Weights of a small GPT-style language model, trained from scratch on English Wikipedia.
Size: width 256, 2 heads of 128 (1 for keys and values), MLP 1024 squared ReLU.
Architecture: untied embeddings, normalized queries and keys, value residuals, capped logits.
Training: a variant of Adam for these matrices, 342M tokens, 5466 steps.
Each number is 500 + 25 x the weight over its row's rms, rounded and kept within 0 to 999. Layers, rows and columns count from 0. Numbers have three digits each. The size before them is the row's rms in percent of the matrix's.

# up: layer 5 MLP up, 1024x256, rms 0.0262, rows 765-864, columns 128-191
# down: layer 5 MLP down (transposed), 1024x256, rms 0.0204, rows 765-864, columns 128-191
up765 110:458447508495524500442493503529478562475489480463466464466531491479485531468511492512497535514509506519498501511533501521520482483509474510509507498526495488505508551518527542508522465517459487
down765 118:472517468498482509486491495532528465530495515498457498486514496553510500525484524485503519494500538477471496480498534470481507465520556475477533509471504502510500525508519472526518458502469508
up766 104:441492507502512481476521495496452509473458536499536492476480464547522499499517478443509528470480518443464467475519466522514508516489464516511502446519490494528498548478534517487484473491466527
down766 100:541487531517496540459478496512500533481526483482548489504450517502503540483529502520534481500498517522477508492552510515544492458491509533481499494507487520508512498483520442496486501501513469
up767 090:472506419486503524526485510576457486505474517535499471472491511486480513508475457485508501526549484506496484490515533510521506505504529522499516508471510471485464474505554497514508513485498478
down767 094:488491555531472509470489488486549490494500446491512548512496501532503545460555562487473562529453446471519469528512454488493485509452517482502508497517482513498546473480469459506499503517474548
up768 084:491491471472518497472535472452531477498462482465493487504525483518501458518523503500526526491509485503449513442474523496520484470503469546540488528502517444518509512496449536523486494531490514
down768 084:479510528492500518475457455503509490427507485498521517536513527512484556466474483486481486539490553497540491463505488496477502516526476560456507515487485522511472518466506495505506493467533489
up769 116:559510564524475513532504446502506461526487486507489463500506500526494493527479505449542520516559473506520490481546497534513518513457504486460500479496471486487473527533501477480496461490455483
down769 109:512507490525479512523470462527510487457514459513493521480485493485483443504499476464471501549487451524500530511466476523539510555498522496487488486502481483494520477492421515503469481505534488
up770 095:475497482536472524505456543515481508483533515512459498475520503532503485546506491499495540471485501490522488492498533504517490527492496516497499517471479542510482510486511508488552524484515470
down770 098:507523547477522486466495520482504494482487504522488517529498522501509536460424456502456541452517499494512479483474474466497474468521506516545481498480519506491479451477500513529475499540480502
up771 106:483464529481511491480514520518450490543508536471470516534533507485522512520482493479469508499517459455500548495488526458483502497530500500513499498526511475527482487498522491458500486524519442
down771 106:513506518485513504521534449534449536482498459505463531521499502481531471521510476538510496506508470526485526484543549493477539526482504544442465508473469484469444482474508439480543478513499487
up772 097:468494514461486505489514515474518516473455475491568495496487498519496485502520455468499510527518479487478492486513498518486499484523487502515481507481485481500528495553546521500497476518482498
down772 094:529527574492508501517493491552482496533523489489448490520506478474516531494483495486525452500485542534471507514480530510537467466547515482546471497489473482501517503461511478539505494547539509
up773 114:448483540511476497523493503509481498506479540486482498486491510486505501471467507507518471497463478504534527521471477526511522475479472513523514511450462472517510539453514518520554461537456503
down773 118:498501504467483525503487463520496502540499445498482496516495500538491495565468500513503488503501485486489550486499512473517515526506481512516484526491514507521539511480477463517464517446536481
up774 096:461494543460497471475523549481524563523551509500485495495521488462540529479482496552461485503492455475486537477483511431491480506483484480490471476483482468523524505475495517478456467493493470
down774 097:494548512524530531491503481493493538472473433487561539524519499512501465529455495515495484500499503485491484515488524549474491534477479518505456531529557466491510472451485492508542506495526540
up775 109:444493458532533527522487471522489507488495483486490457473518531487508489469489502481493479480493486498495500485523498498522467551501450512555467500445487513511507488510477511480534482546509512
down775 110:511526485545485496499509473508529514472528545517503492483496477533496469481432493491489537527511564488530546482522487534492536496564503505522515496519491469496472559539517525524499451485472491
up776 094:490470495479507501488498499470457466511491514472468450491483504498529513552499480502473511479533526509465479473466521471468530465523513497497519536510524513541480516506490489520541439485534472
down776 096:467472542498515480518464502508489486532510494453479512521534500470529512521533468489530522461492507508463454526483513535513453515532480524489497527483530510470516501505547480502512483487545513
up777 092:473493531474490492536495489474503548521447477503524474501485439531477499491482517495461510470495518493516448444483500535512521481510469528459507494480488469508483499480496497538502483506494514
down777 094:457501485474508504497525527546501491538529491510492501502524499503476475536473511520489493507502507497482506520488502446513496473539490475508509507499511479464463512538494481516472491514423513
up778 100:492473515530545512516460482510535508509454521494457465469498479480512520491538506498463508500542505455509505520537506510538541492486421506468516507488506517481522515488543493479508476476480513
down778 107:509545488521514498489504478508501461507492486517459520533544493494513514528513484475500507470532517522496462492497490478471522523456503489532539473511479491522480530491502490518458513519483521
up779 101:512507510487501530536529501503507492513504486495494498500484453489520503463497531469498511459518543515453470501489535451520521507483499513538463499487476482498513477466474460523520498533528513
down779 090:526520521511498499497527495490465482523501512509482494464541469532529536497483541487484510552491549495511516489470462447528493472489542524523477496517480480514468477529498492495512500510502501
up780 106:472498464522503481504504471500453499501480488437522444485549483447479461473500526503492487491485498487528524538447488500470537525475512498483463499486503506543493524485507522443467512556497484
down780 107:519493481507508467529506507502503501513510512522483536506453530538511506467542493502486506444520507510513479535493509470557438449491487495498493484483498538495519499490480485519518450490484470
up781 090:451535471481499491533496462523497522548493518551469485480493495516529453561509497498511514455562497549497521528498541491469478512502457542505511485521512451457514509488479499491509490519502512
down781 092:490516514510503530452494487490473483493487484499504542525520517524468496475505463508516433535453523485496477536503455513508511466492534487490498538474495506546499457453492522484492512489476490
up782 097:524520497468526473508508466524463509481481500486490490475525496462507472466466495430483440516510474500517525524508531494511495488471476479492523495525482488536526480520501465494467485503505503
down782 103:468484522512532477491494482489473516524492519530507512500512496505533521525503497497524471552505507518497496470481513488521534467464476518504521469507502451470479521519474504512501504514451531
up783 099:536511471492517517491538556505483467494496465543520472467465506528464526537513502491512517468476468491497527504492498544529463514478488483523514535520538498473479510461470499463497521532504490
down783 102:536484508453478507494452553490491473521507498494478537486488487485516470509477499526494501490471490511474518532521480487462468492504495522496515533477513490482464480539481456521511506485440560
up784 102:472488462475515559519481491492476508481488536453510490496475472492505506461507510499463513455504513449477517491432461466541502504532485444487500493513526485508469553477533506495515452508503470
down784 102:514473514484453467495485471464564482527514495484550495529482449505460466502498500529541477508524509470486495463479462511513515481502503455507514525470427532468474530498490474536465515511469496
up785 084:468502452492506531486492477490478549472474490544495497497481492493483487549504494486499500483546447567497530475521471499455475499538475475487532486479493510487505529511535487510531474476512469
down785 083:503492509492488479504506486535533489505488515459512493508535547492480500442489523500517469552464556438483558496480530482513499510485502524537477494554516510542497519496512472479480501530555541
up786 104:508510487554502534547478496521517474506495520529518492473465469493503544445477501525490505519487500535501499461477490479511527498509466433522495496480501506533495526460505536514510483518540479
down786 103:503456505500456499522517482485541493478488488461449514498485475525486485505443459522501497539512483516489474483498506475520482477493455480476476512489483469500541488477485491500509531475491476
up787 099:538519514521494433563479536498496499452480479511515481506476507528537496458529481494508493521508504490487509509512472533539472500486532496476514504476544537514486479502497520476526481484526529
down787 099:504512517481514492457517486494503512575501501523475464504540503485456513518487509507504479507501478516508496486496493528491515524488484489516494479484505496479503504477530473533483458475456493
up788 105:549529514466571520458513475498506493507524440473519473512523495529511500524589514472510525508540508503520525487479493498503518549490480538497516525485512529517497475505456509498536498507516507
down788 107:488485528482492516530545508523539498521465500482488503491495499522527494482510512493503452507495523534449494486490531478487521481494519490473526487501509461476518550513511515478512503478503473
up789 121:495466500479498507474500476474481527474504499448482512499505512498514493501522477485476520486482492462520514507472536435473577530504482462542521495479452491499501512511479496531504478492472508
down789 112:526498491508512494487497483454521493524502477472473549515505565520509500527508471531508522460443517461491512513467478458471511500536458462501527525471483462503510480464506493497559526531476548
up790 107:477493482514475545507546511514459463489487534560478464478521488530456495533524491480476540472496438503528453454480510496476533510494483455486525489527504475518473529510468481492504494496501463
down790 115:535484504481500492495460476477482515525517491491502548483509533466519535492530530480507489510484534487491531539498506481488507490497535484521505483497498500470483496526483514495513488495515499
up791 099:476507529479488544471508469500487511491495498501508492485498531514492504490472483478486496476479515504499505488480516481467537474472486525533469482480479541519488504527459506514480461486470475
down791 104:502495493512449470522499456497474516474522489507496510525475519500471484513506525512531536481540451510534515509448501514512498531511513494470504476491482476483549503499518513517510547501509515
up792 100:497519509500561468495520492465511507493518467458543490465475433484470524514493464490531514467512475537519450519499527440544521492447499511490479470500505514504482530550478524479519480484525540
down792 095:467500503524485456544484498477503490495464495458524514449474495477525507539476490524470487512495482510488521492495518477520497517498498508520499490515491471455502499488458516507506506517540503
up793 094:490497518470539509494500515474484490519505483557479483494507496522487489516476530475505533501509452483479443503497562511489514521520465462514471506477495490530463513483523541485424476493527523
down793 091:522465487469478488436465504496532475537454507477482527531511534502498526494535510520476441476484529484527499561471486540522517473493530535491535487537476493479520464487509478546536493494510477
up794 104:519522483494518511518501460541481510525488500449514493491531504499505479449518436490498521524489503509518514522487516519556511490548469518520482519513484504507515518483516509504495480520493482
down794 103:515502507493525517482464523499498481507504519525496474522511455506477507569535534497517475490529519470506472489464514498479492473488550491493527527527523468483488500504517518531508481453506530
up795 114:482467505527473488545500502508473514501518489485489497500459503460524514533485477502516508505504493473502530475502491525493551494504458519465491516447498499484487529490484518473504512484446536
down795 119:511491476512501467532505484495515464491493500489479490512506501469477491490526520502515530525527462509529521503509477517485502503496518446475469466490524473497491496496513523482503510475444483
up796 104:464517508450508471493522492489479485493487529482508496493511488494480514496521479441505520485520503512496522461542499521466505471488506505468495446458487531519502475481482560486468494463531490
down796 104:531498523544518520486484509479538536519523482545495489538499552527552516516490482528501492502466521454534508486492466494486488494513507435530535541516495509480497484491479473482501525474538515
up797 097:481540496523520501497466479471454544507515499432485445507478502500510460513448480453544502492505497466499474532467504502508514543466445483492494536449506504493535508493539499501514510490481509
down797 099:500520487505501535461518506490480473483526468518470530450516510509542564492563480488458504502520508485494459498514486499540479477474483530523490520549539530522450474533469501577474510503514484
up798 099:459507477526544496504477544506512459493512501527506486454518498532501492456509455414484533511525542473526440483520545498457476477477512502538520480481511498503502498495515470487466551539501493
down798 094:513522529453486512471527458538516567469505511487486486502490526474523488515486525533501509476468512504493547499504456462526537498532490504517527501485474540484493466485475528496518472504488470
up799 089:509507441482517511521555479482464522476529492502511505488486508433502489468531499463526516469483458505487517490461490533477489480467517515501505519519503509504507475505513509480506445555517515
down799 096:438494492524482521501478517520516482493470514503522501539509502555511492511500498470503472436495526492494479490554510522486484512492461464468468506504520524500480486498497452479478494491494493
up800 100:483510491505520523512508486500502502484501512539449503495563467476491493551494528509526526492471486540461498499515453491475529501472474493489513520481469477531510542470533492511505525518502492
down800 098:523502516525497508484479491481534524467506460510536494533488502437517481497485449490486479510510525512542490529502492461507477486551484478513527508488514472445522468461514491505482496488499540
up801 101:523474457508507530522473465536483493471534510486494513495487509502505477497534502508463434479510486514508487506504506499539542521491531488511561504500509534480485498460434412468500487535528488
down801 101:465473478491468473505502527469487485484520529511496501474503502462518490535499469522511486474516502468444524544449522490531506498497497502517520460518482505507497498496458469505502462482535499
up802 104:469523546517503539481479459485487539487515502487493532479447497461508469492505474519530517490487459478518509512525481456477507490537474500513458485448467511539483542533516487487566454486496466
down802 102:488511506493476453523500503506470472533512480505520521523481470469495529486459464505499516500493534484477473482497478516497502515515552476480481494521479504501496453468539512487478489510512500
up803 105:509497488497485521474490489545499511462473487516487495470503487498489449493481526478493480485516458518531478533515563521488511454542528478522514493518492526523488523524499503507504475562474475
down803 102:490512498505474526526518480471449506509550483518505517465470502543511478525486503483473497470456538486450517486510444514501459498497484529464442504471491533463502476502461498499508517518516553
up804 083:478471561495528503475514472515523505487517486524540492516488500530509519532533442489524557511511514523481456508464542473511537515526482516505506566470496547472514526527493477482488501499477527
down804 086:516505506523468509513500544482484485460520500499468506466506530472479514493498533470495479555475471526511505496484489541521515491523488524515517454492485472468448517507521509535483546535512506
up805 103:521475521489496502509446519500507517506537491497490497498517501459529547505498483478473560492516477464492483552510496501493500470514502479499500515534498524523480552456477510490520500554484495
down805 101:468485501476526491486524503485503528490501514561505532535498480495501498512497523490507507472492466465495516520514485525530535512500514517512519493455494479495520535475491541532533477462506487
up806 084:478488450541503470546504484472504508527502516494492490497501474521559510543514508488483510499558461536499507481470491512474502492473474495528458480470486470493537520527470495482486477479529495
down806 083:477536518508464537489477513525467474438496524487486525485494489512440504504522467521544502472483531522520497535532503463522480538493519516497474486515520488502448495434502517497476507502475497
up807 097:504548553498505486479540484460467544474433547452545521515472488496467516503540519465522497509474530503503536530490538479509514482509491484532466525503495507524481501481501550493474458478519462
down807 097:495476498440484537545454493457516488508486483527523499471480549496487471554514520471462469552535494452493550488550472502495508520516486516463486473509484502493492510491519500519518544482529543
up808 091:509501489523504532505546492492517541460485488443526533483487479514508484481497518511482484546535503521468524488500532485508490552495484503506500478469557516540513494504522478476507455466493509
down808 096:458491507470455496512548515531500477499522486531495524511526519500504560517463474520542544544477497475486504517469460504504526488482515497500496491536528507557501471467505509552486516506508487
up809 110:512515492511497530508506551482514511526506531511464484462510487489531491548557491511485471493550511473489540529517489489509526496501537465522479464500432520502486513486482502496477498506502485
down809 113:488509498506500493495478508514498470478489533497509555517485509500516523496490455486492505464537541525527481480528487493518554488481487525470481527456503528508501485523477506483471473498483463
up810 100:514508469520480472516474515497534533522509482508525485477506505466525508521472491491513527483497515508484517516520443483473496532506506487561501536504495531497522509502491522502541483507434481
down810 103:535511518443533494496488528460499519480481479536510484524501502471463472488506538488543506465483516509464505509516485513509453550497468494489533529488439445520505488492478500498502540520503492
up811 093:472504489522457534530522501535514506501474486477518497505573494518472484496476466477453505533486493512497505477463526474500534535515490516451505481529513520480515509545511484472516494517498545
down811 090:478482531464512496489486531483455527502522458530460479469479504480479501505524543515517484547499505499544528486511521463521495483525499496525511507540523509483489472498467521505511556485519473
up812 101:505476566461418493516488471495464489455525509499487508529497528495471495503464498518464518523460519521494534486494494525503514491517494485501472472492451511513492581516482542496497445526514472
down812 099:508496491491488484466512504491517491463545498502480493476497545515505450476509478498523484540520516483537512504539515477429490535536496487516532486485470480479499494503519489467499476531535504
up813 107:467570480532546492545518517515511492525532483466509511485544516490510505568515511484482498518515503484504502518520521461493576522527506487478451453507506537540489510477484455491505485502513491
down813 106:521506518503484485465503514496526477550470501516490548535499547502495486540486493513505451502532472502502511493498531483470529509525506524519460474502505470508504510546500525482525503554501532
up814 107:469523527494489483508479491485453518508476470489525471494521487469482498483521481474515506468473503525485533516499514505491469480498502497484442472533508507493511532470453526485535478528475471
down814 109:486507512472541510483475504536546452507526518544535484466497507495535490532457521491494495488513477467504434475533525470495550539458508486504546493499509527478520534509506481518454509525475487
up815 112:477508536489522505474508498506496529512519503486495453486462517505496513539524525495545511505509495480508456464464471495521549517515466512519498496503528493504502501513483545504521485512566492
down815 112:503461467521483464486501515488491471496503489482488518526577471477468544450532470521522504491490521522471472543525514489559458486467535489490462529540526467511499531514487466518491537531511521
up816 103:524470506521494478509478506527484506483481470509467449496518502495539505495508483446494477520510489498491464516558502528474501507528519543480478493496456476553493511475468492481492509523493515
down816 104:468468476470521472498511476519487521498546493493495480509493491521466502486504529507528537512462470540468516488497493522495496533491489528528529507509482499514513481494460472509502509470500489
up817 095:466500525514530534485551529472472510506509485510528498485483484512532504517532499534470509450538506502503516481542521555540489507475488505525480515471525484506524555465492546493463479516520531
down817 090:505524531522472476454511491553490527500469521500494548511498502503467519446465466487507443464468555485490516473529484492487506475510559479539527471514473505499474485512499488508493526513503488
up818 102:471497453486500515510502443525478509498535488489472530509470528458508527491497499479501493496545488531474481520477515478522547475531512489483494472437499513514436514526478521501454507556464469
down818 099:519471498507501481485509540519513538515490486511523456463509482485503522533543519490489480525500513456541494507545464489477466534477474545504489514506524515510514500477494517514541481489477534
up819 085:474512518513477443490460479510482467507489551475449496484500522501469468493514496477533505506520474516519516549502479486529551522501525463544513550504541545511518473532489476504490449505493490
down819 086:508488464558534495494512518495533501491498507475552508517490517475483544522504537529479512535521536500467473461488517508468469533510467527456458493504515490511515530503478505480502524500503522
up820 106:522501483471507485502493457498538510480481487489497444488492529520511506468527464512492528515533508460510518475503532513492505508509463526507487490457469510556528529490528480511484426507502515
down820 115:543500466478510522485503481500503497512517503538490509485502468502483486516475501501509479561513499474537511441486567469515547497481523491487516472515450510480500509508524484498499526526498497
up821 113:471484502509475502468507443525469519502514551547494467473470481464491449486499492491520485498547489484491521484499510512511510476462491528544478478466499558519518443493509491541525510492503515
down821 116:489491563516508459519487543520506510508474515530468523492499524522493487500421485517467488500544463500516479482489516481486530522565486508459521501497496502477511493511486512489485455489494520
up822 110:479514529519499489513500471529508532533499513506498448472530468484576527493501504468509503508478485493476477505474512485496468540452513496470510454502497509519472533500502499488476467485507470
down822 108:512527476519468492460473466511487481469515487548471529448505470479507466516444489528473507486499494515522505511490486460529537485517509464506484509490520512501530488479494467517497523507510504
up823 101:490528461494467505500507544532508455492519523517463485477464474516458522513531505507482518510511455498510551500510468493495483474512530472468460463491540521511520525509541479512475498523532513
down823 100:484503525501525514483492475527499460576476488508508495482489509502530482531495532491476557471492457500483521490517492485481506491484473477526453525516486529551541505494516490459468474510502473
up824 090:502524472519544545476505494492471507474523514551514481508470489489532528458489514488497508466521498487478483508465484496469498488506453510502514515483468498542506467490554505477470556514464477
down824 095:536468518517494473481473519481507479511474503532481501456453506501477483500525491476536525512479531483540543486487495509509485504530499473515463501530496448475516508453492478515496520505481458
up825 081:480488498507505478498491524546450501487466487475468494499482520504478523499449441489485575556487510480483534538464465509478555495527482452537496524535531519522529475547459528529480494473503458
down825 085:500541541505476505517503444458530523496503502489514505519556479475494529465545489487477449541483505511488499494510496510524498524491461566505514496506488473505498503456532516482489540517527536
up826 109:502472487546477495510507482455475538496468491466466512503469516472519507485519485496479515466479529534497521490479470472515480468462538499499477536414547541532499516482494516490517506496490494
down826 114:464457507453454493534502497515490534475503510517518492479468537494466488509491477504469440500442508508500450518498509491479525472518526505483519504512475474502482524469487510516503540541502470
up827 104:522493464522542505467527489484478486494498487497532522483512490515515520502525499497497488463484467474524522477456551481563486493471505520502454509525481533547505476513501536478458503558508527
down827 090:517499528511520494487470542495486477518509534473482517499559513510510485448438513556506474448467456506508495535516497489513542498455546501490501525504513523511434470495499524560497519508455505
up828 099:514517507500507479471504505498510529484539525501459514493542511491543502480477500453451510512490517469506504522499505501509539502539526490459502476494531581530550513505527494514499463490528468
down828 099:569464471510501494514501449506490503511468518517520506498446492497450471531490497520512498526503498483488503484495513477475511495516487470514530485466505492513479490523482531489441511536489489
up829 092:498504464496502536536512488481477470464487544485475484494486523450449540507505504502514514513535495479473502523543489481474500542545529498523469470486512485508478545512511523481470448515507533
down829 091:468496493469488465461485550497522505546539478536491487513564509528539511507539523472514519504530485478494489458462502534539521490475474525511536492497502518506489491491482498514503516468475482
up830 093:526520535508515480486526507496470436488504473487552486482471433511489480484557531532470500458488521465485513492509495504502511536506494472498500458479487504512520509507510524503514511508461522
down830 094:550482447480484460457508509482449497492495508506493480500481508518548486513484485507488528540533467525533489519524514513474497535497522439522486492494494495511484488485479528514549478513465548
up831 101:517515467532499520504504479513515503512549470481517499521492452478489542506477474484470513474470515459506502496490522496487518535474505529514472466512496494500462523503478472531517542466487512
down831 096:515515479501553460518517518486512498538499490538533507505503504509495463495488514507495480494507506524483505522479510477477486444511488505488418517505507504482546501547466508488497464490480461
up832 106:523487526484527483521523483495521473477452513487535452507484474512514476507491463477501457472509503514488512467516542524516448543518510466513474467493484507564513518516515555471486503471487459
down832 102:490520499473494514522509531483447541472509525548518494519478524448477532488471528530475461496483480526499509503535449498512524517502532523571544519515536528497480456482504502548484491508518501
up833 108:487513523479506489487521454479465573501514482521487502470460466446520489526476490470505531481533483526488541510461461479505511482481454508499477513440490480519502468483517520523495492445451522
down833 107:510489493482479457488459566518512480499498473500503504478491537477525481516494501527483427491532524491495520503456544510520494485516505510468537495537462539505508545509473494484501460537541487
up834 095:534520571476512511483476466498527516503500465515530480476502505499513531532518408522471521486506489485492504486523556520556511471510493482550493503503476488540535496471507486535507510491503504
down834 100:482512502519534481418478495482547485506497464494512516472518540531567507475497505469477491514499469511490479505452533505496480455501515491535486504514522480514496520525483484518506530506503472
up835 102:513499496497453499488489519474494502515499549525496507483486513481517464514470501505449576497471502500495507450496531450492512494506500480499518511467494529556506477481457522497499483489487504
down835 103:513497529456511539489521465499512531473461487486463516517465523487510533527507534483550507563449453506472531477519492497514547472503474489485513553501489515475493519502529507517454474469493477
up836 099:518552521475523576541485494528492495474511543511531516487478466505549475505476522442494524534490524462516463427518524486543483490459503455491461488477524482518501514496500472483491499512482507
down836 097:468462477514544441497510535466473507502533533521451519524505527483501506511472482532494543531531487490493532501524466486486507543501486456470523508484483548493540506516510466499499502544477503
up837 105:486517527461502471464521519512507489482494486500501519479448508492512520539518519478486548513526497463448499493529475524517598486498531524485483493498481503523460494464485492528529420509478516
down837 111:513501509466508485530492495482484501519519473500472496540496458481465499456501519480436537541494520517498465512510524492465466486510523550519515541494538483548505507523476492524490536524454486
up838 098:540489486492520587493496493496470484473492507432489478484482517547475500488520488479478475520513503483498542514474486514500529549513502496485494474488512452468497457525549481480517509537507536
down838 098:521550545485495495486509518484536513520491462507507515482538547520493519489526529541454459512513508482468536511472510504469486535494425495476475497474483513492486482510497550484525550499527468
up839 113:546481513524518552543510503539503468467482467484523487484537475492533509540509498509503529484552464498495518529466501507487506503514511462468486483483498466457492490513508477476513464504533479
down839 106:519525537534483492451480499512490513492514509520485494510528517546475528502496469517455468490481497456484467501533553487503508514458518504511512523507476491536503549518524487482483501480549482
up840 101:458483461445467528488497527466466506520536496485552495505502485503542471493482467459486516472548526478464504488511542493477514471486503489515519482519508504501497522512473534483492557500494483
down840 107:488434461548518489507478505449543488518476461508484499548486517477520559499494502494453505480499484494477518476504521491517482464448525540477480501542476523526553483472487506467444532523479506
up841 084:417485493486521540483491500472524453479514478525468495503473464490499512499500502524517484439577476551488490485467515534464499495458473502500514496496474485496508526504470492467468536518472479
down841 079:541533501493500456484515492536508495499483501478505515489516527480467510461510464489500466522427514453528478503511516481498517473543534528507487492541470502484496489494498469486525459451517525
up842 095:507526526508515500546479501536512482492518443534491494492462547495521490486521487459504513495512514509471444528524552487462518482488520474493516472522496524523513483450496505469507494479503485
down842 093:475490503489500503478505511508473479451492537502529487448493508494499552521476467474499497493453544526512502463519443495538495503510507547484470540515517455446541491550520496517528508520492505
up843 095:499470528492510504499527501501491518518504465497516518461488488490503507512535468524440497503481448482481542456495502482459529525499476472522523478476480543477526538512478513490553499542518516
down843 105:508460519430487506541517513479499510512473514547528458502494483519493452539519511484479479518528464500496545492496470487487520532513472483489538518516481515492513500532494505498518465524494492
up844 106:492453432510505523473511506461473510450515490521495501424496500496515527492514550480507523522522493477538474523496520479513508491518483531552506518448523537552461485475464502470480471495516492
down844 107:506481495544507495567510495502500469503459503534479516502494489508516502498500484464525482488479519486525539491496496531512485523484504509525509503482519453510511510553494557485473498526503494
up845 091:518512451472547481515497520468501465511552479500526465508496509490503521491519501486468513523531505491509483464546496502479526488504514547498489482493508556514495465447478521517554499570520512
down845 094:495481492496482528479486536463522518447486530512431526495500546517479466540521491485508485495514516483485459503495506468520510486530506507472477501505512479493500526473487450504512494458528464
up846 103:519525475575470515457490499514505466512545525498522487491541530520514523504476490463499522492501502500465462481510518548492501517463524485547495490494552538515481514498474506495496463479474503
down846 097:533520525538521519466498508503507513515514516498551477485486507522468517479487478518481482509534470474490487509504500480486477490485471515478474503486481481530499565452463528498524520447486510
up847 107:476490506482517514468527497499466514514520519470500447466527504535519512504514490514529562498547499489487487480459543500549529502504496513480452481470469522472482560475493564498491458518483489
down847 112:483528517488482452508488493481536438540505522493498528460473528527517492500483471486515492498470514539455485520463501488532525489503492540490457533445538485505462475486544536466544518485515478
up848 098:508467503494458480510519508502495482504530486532484478456488526486532483565488494537491496502498514493534472500497486497480525506505478538515508480520501514500477500474457536484480527518503525
down848 105:527520493467485541527505499489459481505447520459549465502462471479528491504472497502551502463522493519430486504539519525522465454473522474469515524511485514505504501461494518478448474501499492
up849 093:518508496473508508549508516539503495506452461508514519494518506499481526501504520452467532513460516471540487481520529461555489511521466551501498497507520509511491523474484501508507497492560504
down849 092:489470467515521474444498510464442502477524496525529525434481533478473513493522480539540485525495520509500534502490515517508455511491471496544479505503509481524467511520472530526501473504499508
up850 104:509507533495554504477505500509507498477486497495508446474521463451491509518550480474533486510480500514519514468559468531479441523513466481472490498484495538522502548527529486523483508510456474
down850 099:489534460512493516501504486508497497531504542493504534478496543462479520506467538523522503542496505485489501534489478521497478473518523505526529486535516439488512458492480548524500526470495515
up851 088:488517494522504487491528566492493517521501489503511453509498468458543509514461517521486493475475492486554515500491509503450543485471494495546461496516504517490531508500499508468495477514495556
down851 090:524492524453467530482498499468483440486497522474474519491531496551496496510516509493545455526508465476514466487513462529498458479497503477454514510491488486516443513518493543480484523503466513
up852 105:468494526508517530482519452472490510478504467484497419493486464483508495502494523487460478462527458511475483467478528473534495518447465495478480501499466472504485491514517526472457512487509558
down852 103:543516484417507496500489484521490481537456528493501556490489513539486468517488495481518487517509506518513482492508500478491542523514519477523505512478481451493513543541479462537500498481493442
up853 106:478476491508483509506477495513457522503582529455472505508456482482544475510499533504475527483467514496518478511497452462517540528467492510520492517439511496526470515481493467507469494542516495
down853 114:493503547504575485465462524470469534488506530491534520505545492482473530490516497506535510518519469511501492492489505527503486501530518484466490552515474498501510490539479459530490525496527493
up854 103:496564512500481501498497456466502481499470492483515545517443492498509500468522510492503512484524541481515498477535466504491514546478477475478504506510515526545505495467509514452520476458517483
down854 101:519506495494466429559474518501506482478517482492508528580470535489517536490506485484503518499473518449530502482467490505499458500484481491458496483524463491495513472459554489497485536491518485
up855 102:445486529472518532512496485451482513483473466545509523505504495475553517542532446450503534478496494484508528467433485511525509499479501475481488520510514500525506502501511543494502520523462467
down855 096:517518518483477474534522533545516507551477506474498506482508521514490534494502486507552470508478500488467523514483521508486495449488508536528526507527506500524488537462488495488484480520479500
up856 096:559523485502499466520518501509516534497530510554494520456487491542495507506480495508466517511524527531561441487515509524537458553487540522477483511488537513490506493496491503498528523480500530
down856 092:528527504522488490508505506495505464453541517502511508518464475499492557520529576518449480507513504486516489538513518506499478489527528463499498523493530499490478477523482512481511445489541495
up857 089:525518494446513530509518533490487536470559511485556508470533487487530525513557504479497504492520469531500487527513539498508512474484479489532472494521545511561449505498556532495448504516525482
down857 099:522460520467509481490513549492531520482500484519496508521494486495509476479496515531528496477493457519471555468475516481491487531543456456502491472493479477500539494505494473573507480458495491
up858 085:544452476514514482497468456485520496579514512502511536509509492479520479537521492475525470536512520517465528480481491514514516493495490507510488493540484488499499494533514476479460493505463501
down858 075:490537531480466457539513533481505503432484479475548441500480506505487534455484510504482496535470499472517519525506483556512475504530494535488527505508489535524516445468491515503517490514486521
up859 110:531460463501489484482545502523498541526518454487522497478515496466511551503441488476459515520504477490520506490512497544546528513501484511531503460449504528491530531493518463503505479496504496
down859 110:506492516458524531498501504539512431457529457497489525479515506522485517530486486520510503512503493526539485535483498543493520509497507510499497499505496519484471532501502527495495522504553463
up860 104:515492517516496500482476508500480525499475485490486488496518496488473497498490471444432532491521519488477496500506511470486574506462503518559488502494512493529490461492530484502526534517505544
down860 108:502538511499479489457486509512520433539459514514454488503509451513495476486478465449505445498478512497464480527462510469495542456491522487514484491516468530509479492527524467526548479502492489
up861 094:516467487489533520559493493510516474497498467474564490516504479508494525504478517488485513503482504511528459466472532477494469512504416486495527500500519525510482501462510469513495522510519493
down861 090:474516463532531532447502473512486505432468505499504531503555470471455497477535483511497462477523499498487548490508465462449449540526493540496477468487489540510517482491506477525480518525538478
up862 095:534483525495476491509517485530493472519500541473490516503462538516499458499518500523513497496517462509476542487487510484491522490506480504485484501436451500509445482467489517454482462486483477
down862 086:485487462522515497506504520486490525514501496507484475478521480449503562503489491502499498506499547456512460482522474492490473523473534488515483506554537482512493488511492485526534548533499539
up863 093:521513453506502506481463548524475520505532509534512484500484525517483519486505480527507531451498534491511511514508471463521496484506525494468512492486508513497496527477498538506496513475522467
down863 092:518502525470521477513555501512509467500511464531512472507463483467457477500472525492527485482483504516491507503496477509509521535535461518502479478536556514462505499521478472491471513528514452
up864 099:489530542504546497477535527462477504525510494461495474438463460465501521476541450488460502551495490516485537510515506511475499537478489496530535524503516516498529520468481527492494469517512538
down864 090:478503534453495485510530502530517523510483494496497539525482523518462488493498460496523469620524520483471514481484517498505483470525528545490499515462493500492511493494507497484480497486515487